From a checkpoint of a small transformer trained on Wikipedia: vocabulary 8192.
Each number is 50 + 10 x the weight over its row's rms, rounded and kept within 0 to 99. Layers, rows and columns count from 0. The size before them is the row's rms in percent of the matrix's.

# layer 7 MLP down (transposed), 256x64, rms 0.0656, rows 246-255, columns 0-63
093:56 40 46 54 71 44 58 39 49 48 64 54 32 56 61 41 35 50 50 62 43 49 60 43 35 43 57 69 29 56 55 61 54 44 40 56 46 58 43 42 52 63 53 67 57 63 44 43 45 48 78 37 34 58 38 56 51 45 45 44 52 52 50 39
119:62 48 65 55 54 35 57 50 25 38 44 52 46 41 45 47 59 45 54 62 46 52 54 59 52 49 44 35 45 58 46 53 64 61 69 41 50 34 50 50 60 40 65 34 51 46 54 46 39 42 34 75 56 44 30 39 55 57 65 53 59 50 41 63
116:53 41 56 40 53 47 29 57 59 75 29 46 37 55 48 50 65 51 64 56 53 28 54 40 47 61 49 44 50 44 35 52 32 58 40 58 50 40 55 45 63 57 66 50 45 44 67 53 58 42 51 65 68 47 39 48 44 51 44 43 57 57 39 62
004:46 45 53 52 59 36 42 42 43 55 43 42 37 32 41 44 50 59 36 58 56 33 48 61 76 59 47 51 55 48 54 51 48 54 54 61 49 56 42 45 49 43 40 29 60 33 54 29 69 56 55 40 39 66 45 51 27 61 54 58 48 44 49 38
092:64 37 36 46 56 49 56 41 55 54 45 55 60 32 55 34 65 60 56 75 44 59 40 52 32 55 57 24 45 49 59 50 43 39 35 41 40 57 50 36 59 50 58 58 55 45 46 64 37 48 46 56 53 52 59 34 56 47 58 52 58 56 40 68
139:50 30 40 48 51 67 56 50 50 51 56 58 44 46 44 63 64 44 39 46 44 43 57 58 58 34 50 34 58 44 55 67 41 50 40 61 74 31 56 62 61 50 56 47 47 38 57 53 57 39 27 51 52 65 60 37 50 45 51 70 50 43 42 40
114:38 53 50 58 38 52 43 53 54 58 49 58 34 65 54 40 40 62 32 61 50 49 48 52 39 52 52 70 62 59 46 56 71 26 45 52 41 53 41 39 49 40 26 58 40 52 52 62 46 49 59 46 51 55 52 45 58 48 52 23 63 56 64 51
114:55 59 49 74 39 41 47 39 60 42 39 60 55 51 61 40 51 63 58 58 30 54 39 52 47 61 33 55 47 72 46 46 52 48 58 42 43 52 40 31 37 51 54 49 63 47 42 31 48 67 59 54 66 48 41 57 44 61 41 49 49 51 36 68
133:41 51 42 36 68 39 57 44 65 66 58 58 65 56 49 46 49 48 52 37 30 43 46 69 47 51 48 46 38 60 35 40 46 66 43 47 49 47 57 44 51 44 42 41 53 42 50 60 48 64 53 66 31 39 78 49 49 51 67 48 39 53 61 56
004:45 50 58 58 68 42 49 48 43 49 56 36 34 32 44 69 42 55 38 69 60 46 48 59 52 50 58 62 66 73 61 59 48 59 39 58 56 44 34 46 35 66 46 34 63 34 57 50 42 45 58 39 58 62 47 50 50 57 51 60 45 57 51 53
# layer 7 MLP up, 256x64, rms 0.0977, rows 247-255, columns 0-63
102:48 64 28 46 54 45 50 50 43 68 51 59 41 41 44 61 45 55 52 43 35 34 49 47 65 61 72 57 48 34 45 49 57 56 33 64 43 64 59 54 34 62 38 49 40 44 30 50 55 60 50 33 44 39 59 63 53 50 55 46 43 58 47 39
097:55 50 64 54 45 44 52 58 43 44 52 42 67 34 49 45 43 57 39 49 33 53 41 53 63 28 44 77 56 53 47 66 33 45 39 49 49 51 43 45 42 27 49 31 68 58 65 44 49 55 55 44 57 56 58 43 55 46 52 66 65 53 61 46
005:37 40 34 40 45 39 47 41 47 37 44 42 42 51 48 40 35 35 43 48 36 54 36 44 29 45 49 27 41 45 47 52 46 39 40 39 43 48 40 48 52 51 37 43 24 45 44 52 29 35 49 42 51 36 46 48 45 41 58 42 48 38 36 48
105:35 57 60 28 52 47 44 47 44 50 58 47 47 48 38 41 54 47 44 43 50 44 44 60 65 55 56 52 58 61 47 59 72 57 44 45 65 35 71 66 33 38 52 34 45 46 56 45 70 43 51 50 40 42 48 64 43 61 37 32 60 61 52 43
124:47 58 54 71 38 39 47 52 51 41 44 46 55 47 59 41 58 63 62 52 31 57 35 43 55 68 44 73 59 36 44 63 53 54 62 46 26 46 38 37 46 46 50 35 46 55 58 48 60 54 60 43 45 40 29 59 56 57 45 56 45 64 52 51
112:59 33 29 53 40 52 53 52 57 47 39 51 46 43 52 60 52 35 46 70 41 59 43 37 52 48 52 52 41 53 49 35 39 62 63 43 64 40 55 43 40 44 61 39 48 52 75 56 61 52 49 41 44 49 59 44 64 45 29 58 32 51 48 71
115:66 33 41 57 64 59 56 55 50 39 45 34 51 45 50 54 53 43 56 46 36 49 62 64 50 51 56 38 50 32 58 63 55 58 48 43 50 62 64 61 43 43 36 32 27 57 41 37 56 43 26 50 37 50 67 47 58 51 63 56 50 57 47 48
139:55 58 33 49 66 38 38 54 50 44 65 57 71 40 54 70 47 45 45 32 51 52 43 53 59 32 49 54 54 27 58 74 48 53 48 66 43 51 41 41 41 51 59 47 48 51 50 53 55 65 62 45 37 32 51 38 38 40 53 46 56 60 54 48
003:50 48 45 39 48 39 47 43 55 49 52 62 39 48 38 39 48 54 51 59 41 63 50 53 31 39 52 31 42 54 55 60 64 46 53 59 52 59 25 55 77 56 57 61 39 64 49 53 40 39 71 53 56 56 51 58 46 52 72 43 41 34 44 47